{"num_hidden_layers": 15, "positions": "learned", "qk_norm": true, "attn_scale": 0.0884, "bias": "none", "optimizer": "muon_variant", "lr_mult_o": 4.0}
Each number is 50 + 15 x the weight over its row's rms, rounded and kept within 0 to 99. Layers, rows and columns count from 0. The size before them is the row's rms in percent of the matrix's.

# layer 3 attention query, 256x256, rms 0.0812, rows 0-16,128-144, columns 192-255
064:03 43 46 46 44 78 52 64 41 48 46 39 66 68 67 60 58 16 56 42 53 56 54 85 52 52 56 40 45 51 33 63 37 45 33 50 72 62 24 71 48 37 55 72 65 58 50 84 52 31 50 43 64 55 54 63 19 62 52 59 35 56 55 53
065:68 25 61 76 33 45 63 73 41 34 57 62 25 46 50 38 50 34 82 75 44 56 61 06 55 49 63 40 81 24 65 62 77 58 32 65 31 28 36 34 74 47 11 36 59 42 40 57 19 37 46 43 46 57 57 55 56 39 39 35 27 48 57 78
069:53 55 64 71 21 53 00 35 41 47 81 46 24 50 52 52 64 62 69 34 49 31 38 61 35 59 61 90 62 19 55 54 39 45 68 48 36 65 44 34 48 46 30 73 44 24 43 53 60 49 52 58 53 54 60 60 51 24 51 83 52 56 56 45
069:33 48 39 02 41 68 24 34 56 32 46 53 48 69 55 54 54 35 35 46 50 75 70 44 45 32 56 33 58 49 55 51 54 31 34 66 49 42 47 21 52 64 44 46 48 31 59 59 26 56 07 60 35 43 47 41 48 40 74 39 57 48 66 28
068:34 36 53 52 36 36 71 90 49 27 35 24 35 53 61 32 57 27 53 63 67 48 62 60 43 67 49 47 91 63 60 37 57 78 42 68 31 32 34 58 89 63 41 39 39 68 69 49 70 75 64 28 63 64 36 48 26 46 79 52 58 53 61 58
072:43 58 41 54 83 83 41 32 51 38 50 17 46 38 39 67 42 56 63 50 45 59 38 30 60 34 50 52 53 15 32 64 63 43 56 56 81 51 23 43 43 30 48 60 60 36 67 73 48 47 60 71 48 22 66 47 54 34 65 47 55 57 58 37
063:35 55 33 51 90 55 32 63 24 68 67 47 28 37 55 54 63 46 46 42 54 43 48 29 74 35 42 80 82 63 49 32 35 47 43 61 48 44 30 47 36 64 69 57 58 54 25 60 32 59 03 40 52 73 14 21 39 53 42 51 52 50 53 37
061:47 68 44 49 51 43 48 06 41 35 45 61 61 23 27 26 49 67 62 38 49 51 48 79 45 44 57 37 39 99 51 44 22 27 44 63 43 78 60 52 36 45 80 61 51 45 35 46 83 36 55 56 51 63 50 51 53 52 55 56 65 49 16 74
091:52 31 58 26 50 18 50 22 48 79 27 78 57 45 58 30 71 70 52 55 28 64 48 49 34 59 50 36 58 45 44 33 58 63 43 53 43 50 30 54 66 51 37 54 49 47 72 28 52 59 70 52 49 48 51 53 40 34 21 70 26 62 33 63
072:69 61 56 67 59 60 59 73 83 40 20 85 49 78 41 65 58 45 51 62 49 52 68 65 55 40 45 20 55 38 65 58 53 49 37 45 38 45 78 40 51 44 37 52 64 71 61 51 64 60 56 50 69 46 57 15 52 56 40 68 49 51 56 60
137:12 31 27 54 83 79 41 58 43 44 65 10 45 61 56 83 34 37 37 54 56 17 34 40 59 41 30 45 49 73 39 50 46 70 18 55 44 18 76 45 56 56 70 41 60 65 59 52 56 70 63 50 46 47 48 38 42 47 62 49 49 15 55 61
156:79 68 55 57 21 60 66 60 62 63 33 78 61 52 49 60 62 83 43 66 60 62 70 65 59 38 39 41 65 06 26 33 59 32 75 47 54 61 41 40 36 55 51 55 26 50 50 83 43 43 54 49 60 64 75 43 62 52 37 70 56 51 58 23
073:47 51 30 34 47 48 50 54 48 35 45 45 71 40 55 43 15 20 37 61 66 51 34 63 51 61 55 23 00 99 57 43 22 59 68 72 46 18 41 57 51 80 53 43 66 45 88 53 32 42 31 43 49 19 27 46 33 51 35 47 77 42 47 52
064:68 46 77 58 24 17 63 41 61 51 52 30 45 29 46 26 22 52 37 53 40 29 41 47 37 71 60 41 48 39 49 49 61 35 49 52 68 24 51 52 64 46 45 55 65 53 19 13 73 41 36 39 52 59 45 63 67 39 46 42 40 49 35 73
090:49 19 24 35 58 39 71 46 31 24 54 39 51 46 67 35 49 66 54 44 38 71 35 43 39 83 31 46 51 61 52 77 51 49 38 56 42 28 52 69 66 67 53 61 72 51 82 36 25 73 51 46 55 25 58 60 62 45 66 50 33 38 51 60
070:70 36 40 33 57 47 71 52 50 43 45 48 53 42 26 42 34 30 60 28 50 48 45 38 58 68 44 60 23 38 68 53 49 43 39 42 67 51 49 38 48 30 62 33 70 32 59 45 45 32 51 45 21 46 33 46 43 20 45 44 74 86 61 47
061:42 56 44 48 33 37 31 63 22 43 19 27 59 32 22 26 38 34 52 41 59 76 76 51 64 37 65 71 32 53 75 67 59 69 69 56 65 47 32 46 45 43 41 35 57 35 69 39 61 49 42 50 52 40 48 59 50 48 83 15 38 52 25 21
119:62 39 57 31 56 52 73 63 67 52 47 32 23 63 25 51 38 47 41 68 41 26 54 70 46 52 43 52 42 56 73 52 47 85 68 55 23 30 55 27 56 64 51 53 26 47 47 47 32 65 61 50 55 25 68 27 50 53 46 64 50 45 46 38
131:32 69 48 55 60 52 61 23 27 88 58 55 69 49 29 43 35 39 33 49 38 52 75 73 49 32 63 20 71 45 57 37 45 65 36 64 51 44 40 61 52 46 55 38 62 61 58 45 66 47 49 49 50 41 49 61 33 60 56 50 35 25 53 53
111:25 59 44 33 27 48 60 75 48 39 31 81 39 55 68 52 37 68 49 43 66 35 21 52 50 53 50 51 00 44 48 42 55 47 57 19 63 33 69 40 65 70 37 30 54 51 39 47 37 26 55 60 34 57 37 60 17 70 36 38 78 44 60 40
125:31 35 25 53 23 48 26 50 60 24 92 36 65 52 63 46 32 50 57 44 43 50 46 49 41 43 43 70 12 38 65 62 47 50 51 60 55 72 65 65 48 71 55 51 39 50 33 52 54 69 44 86 38 48 49 58 45 34 59 64 47 54 42 27
108:59 54 49 35 46 53 66 05 29 64 43 64 72 44 47 56 40 55 40 32 56 26 55 39 49 35 49 59 42 54 47 24 66 33 50 53 47 44 43 44 40 10 64 57 09 57 58 55 58 38 64 53 45 28 54 57 10 41 43 74 26 41 23 45
116:47 54 32 59 29 40 56 52 26 42 39 50 46 48 46 49 45 22 44 57 43 97 49 27 65 54 42 35 80 68 76 40 53 43 45 46 65 55 42 32 48 83 36 48 47 68 46 66 34 44 18 81 51 57 66 55 34 41 66 63 48 42 58 65
115:25 45 51 54 44 42 22 61 53 68 51 44 46 52 47 46 30 69 21 76 60 56 43 28 75 66 48 66 38 57 47 58 79 50 57 83 67 41 75 19 69 56 44 41 36 56 63 54 39 51 50 64 41 19 79 47 35 52 80 44 72 33 79 44
127:61 57 51 26 30 54 29 14 39 65 32 28 38 38 54 55 40 48 29 77 29 93 65 51 59 58 39 48 16 54 53 67 79 34 64 56 63 38 37 43 60 70 38 53 51 43 45 41 67 51 57 37 41 55 59 60 92 45 47 34 47 60 50 35
104:64 82 60 67 61 39 31 26 31 57 65 47 65 47 45 55 62 48 47 74 49 32 47 56 41 24 33 70 09 55 45 66 29 48 51 43 74 51 33 47 66 44 55 40 53 39 42 30 74 52 33 38 36 46 17 43 61 58 61 43 40 62 59 44
119:60 32 48 45 43 52 79 46 54 47 62 50 69 48 42 42 47 61 23 62 44 56 48 50 56 53 50 55 55 58 70 58 63 16 57 49 37 46 27 30 83 34 75 62 63 50 32 51 65 44 75 62 40 46 33 31 77 45 30 70 37 46 81 27
149:46 32 39 56 64 62 30 69 62 49 26 29 57 50 46 55 47 61 41 31 55 31 50 50 47 63 49 71 62 62 52 60 35 74 47 51 87 44 62 38 65 35 52 34 56 38 69 46 23 54 44 61 40 54 59 36 69 41 61 54 49 42 63 52
151:57 72 61 42 55 51 90 86 33 51 56 53 63 68 51 38 64 56 45 60 38 67 46 62 16 44 49 58 45 52 46 53 51 33 68 40 45 59 42 73 55 45 32 77 27 57 38 67 37 49 33 13 75 68 25 31 33 57 62 73 47 57 54 61
119:38 39 51 49 58 51 46 56 82 34 43 17 71 53 71 55 42 58 38 19 54 68 65 52 43 21 45 51 29 46 60 45 50 50 36 35 31 66 52 51 65 50 64 57 69 41 59 66 27 68 53 50 55 48 52 91 65 47 56 70 40 35 63 17
118:34 39 56 46 82 44 57 71 75 61 34 55 74 44 72 48 40 45 73 56 68 41 65 30 53 24 34 61 41 38 80 53 57 41 40 30 29 68 53 37 42 65 49 13 59 43 48 47 70 31 55 24 50 55 38 30 64 60 41 60 86 47 34 58
123:37 48 47 46 42 46 17 53 62 72 30 46 58 56 43 59 47 57 42 57 42 21 57 34 26 47 43 39 67 50 54 55 28 52 35 57 55 50 59 38 59 39 46 66 70 30 53 58 78 46 55 50 46 70 49 61 47 46 50 63 54 36 41 07
112:44 70 61 51 83 47 53 30 70 46 56 39 65 50 38 53 60 49 72 53 40 54 54 65 53 49 42 53 72 47 43 41 56 39 47 47 32 71 81 61 24 66 39 75 47 72 54 64 41 61 62 69 61 46 50 51 62 60 37 56 36 33 26 61
134:76 81 58 44 39 52 27 74 55 45 22 57 37 30 94 52 26 33 56 69 46 58 48 44 39 53 55 44 37 42 36 62 59 40 55 52 53 70 57 51 28 71 26 15 35 59 49 50 71 53 61 74 39 61 41 69 38 71 59 36 41 48 55 49
# layer 3 attention key, 128x256, rms 0.0861, rows 0-16, columns 192-255
110:83 34 38 61 47 50 28 37 03 58 59 65 38 41 68 42 36 67 32 46 54 53 34 22 48 70 45 62 30 50 54 55 37 41 61 49 49 47 58 46 51 49 58 28 64 28 62 37 53 59 48 61 46 21 70 79 56 60 53 55 39 26 42 20
100:38 35 54 49 64 52 42 55 64 86 60 40 47 47 69 46 58 47 65 41 42 34 27 57 49 78 43 63 59 39 77 57 51 41 53 83 40 64 83 33 31 65 43 54 84 62 86 54 67 42 46 80 46 81 69 70 48 64 50 35 81 69 45 57
096:50 53 38 35 27 52 79 64 54 63 28 62 63 40 41 43 54 57 33 63 48 55 65 47 40 37 42 19 66 46 50 54 40 56 43 79 20 61 28 56 57 31 39 28 43 55 20 44 81 46 54 42 82 54 44 48 33 48 51 53 60 95 57 68
095:59 57 52 50 65 50 42 59 66 65 48 85 48 54 28 54 44 55 49 63 38 58 37 69 57 44 43 93 50 74 48 51 53 53 54 43 29 38 40 65 54 68 18 40 42 52 44 42 49 70 57 46 46 37 78 76 57 34 51 55 67 08 42 48
124:59 57 42 50 55 47 64 45 54 82 29 44 70 41 51 44 60 61 42 42 47 46 42 43 58 52 42 71 39 61 37 51 53 53 53 69 39 52 40 33 42 54 49 24 58 36 38 43 56 31 51 72 27 58 55 75 34 25 63 42 19 42 51 43
098:69 71 65 66 37 60 70 55 51 78 41 49 39 64 48 62 82 33 59 65 34 53 68 57 63 35 46 54 52 43 54 59 36 66 29 57 26 67 55 47 51 55 35 60 33 41 52 59 50 48 23 18 57 99 59 40 57 35 40 70 33 68 38 48
102:44 60 62 47 28 55 43 27 72 37 22 34 72 77 60 63 59 51 46 41 47 49 53 45 71 31 46 37 55 57 49 67 64 35 47 51 78 37 43 81 34 47 35 41 62 60 62 62 73 31 56 41 51 71 31 53 56 53 33 60 58 52 44 59
100:43 52 55 23 79 46 35 41 81 37 51 53 54 36 51 51 54 43 36 65 36 38 44 47 45 60 58 71 31 33 49 21 35 54 64 66 65 44 76 76 40 70 31 61 53 52 56 48 41 39 30 55 55 70 69 52 59 53 48 38 38 44 45 46
088:42 61 58 74 51 47 80 33 50 51 85 38 56 45 46 28 62 45 47 48 56 52 45 53 65 56 46 73 69 39 54 46 59 48 35 38 70 38 55 60 21 28 50 96 75 28 65 39 74 38 48 58 58 35 42 63 40 60 47 45 32 48 37 44
100:68 48 43 33 45 44 50 21 69 60 60 62 45 41 29 41 78 47 48 46 27 47 59 38 41 47 64 25 63 27 49 42 55 55 42 52 30 52 48 43 33 99 39 50 43 54 52 38 67 41 86 47 33 57 54 23 32 50 44 55 29 46 29 53
083:44 54 41 60 51 59 48 63 51 57 78 67 77 54 45 52 47 56 58 84 41 41 26 35 55 33 58 41 54 30 69 21 78 47 52 50 60 53 36 59 48 47 62 70 59 37 50 46 55 46 26 59 42 47 59 45 71 68 45 54 30 46 40 55
105:47 26 52 55 31 57 20 68 56 44 69 62 52 54 33 51 63 30 47 64 39 69 44 29 34 57 54 64 43 59 38 54 52 40 38 35 62 55 06 38 40 45 56 73 69 40 45 62 38 63 88 64 52 61 71 43 62 58 44 79 42 66 32 47
095:66 60 55 56 41 42 38 50 36 61 17 50 29 42 24 60 41 51 56 43 41 48 47 41 45 62 49 67 45 55 52 24 17 56 43 50 16 77 63 27 58 50 45 53 47 49 13 41 48 59 60 59 48 24 59 65 41 52 41 44 42 48 71 68
096:54 51 59 37 80 59 19 37 58 84 64 46 84 36 45 49 58 49 73 23 49 66 42 28 52 80 57 45 51 66 35 48 09 35 71 49 68 55 42 58 54 18 61 64 24 40 32 58 51 46 69 52 38 48 42 73 39 55 46 16 67 65 48 63
090:46 39 57 27 48 37 42 37 47 57 44 48 60 59 45 47 50 46 64 41 45 60 40 54 50 79 45 35 31 67 88 38 41 54 53 50 60 54 78 40 47 18 41 56 42 24 57 10 33 58 33 45 61 50 55 68 33 54 49 36 57 50 46 58
099:30 43 34 81 41 47 56 42 59 64 32 51 23 37 66 50 63 37 34 54 61 28 49 50 41 34 51 37 68 39 82 58 48 44 68 57 45 54 69 47 73 55 48 39 59 28 40 42 22 32 40 40 29 52 33 30 63 51 49 48 54 55 51 45
108:47 58 61 48 49 62 99 31 35 53 63 50 59 54 30 48 40 54 51 09 61 47 64 52 53 36 54 56 39 58 50 00 68 51 37 70 44 56 43 46 68 45 61 63 30 37 45 54 38 35 43 36 43 48 63 48 40 54 50 45 67 58 54 51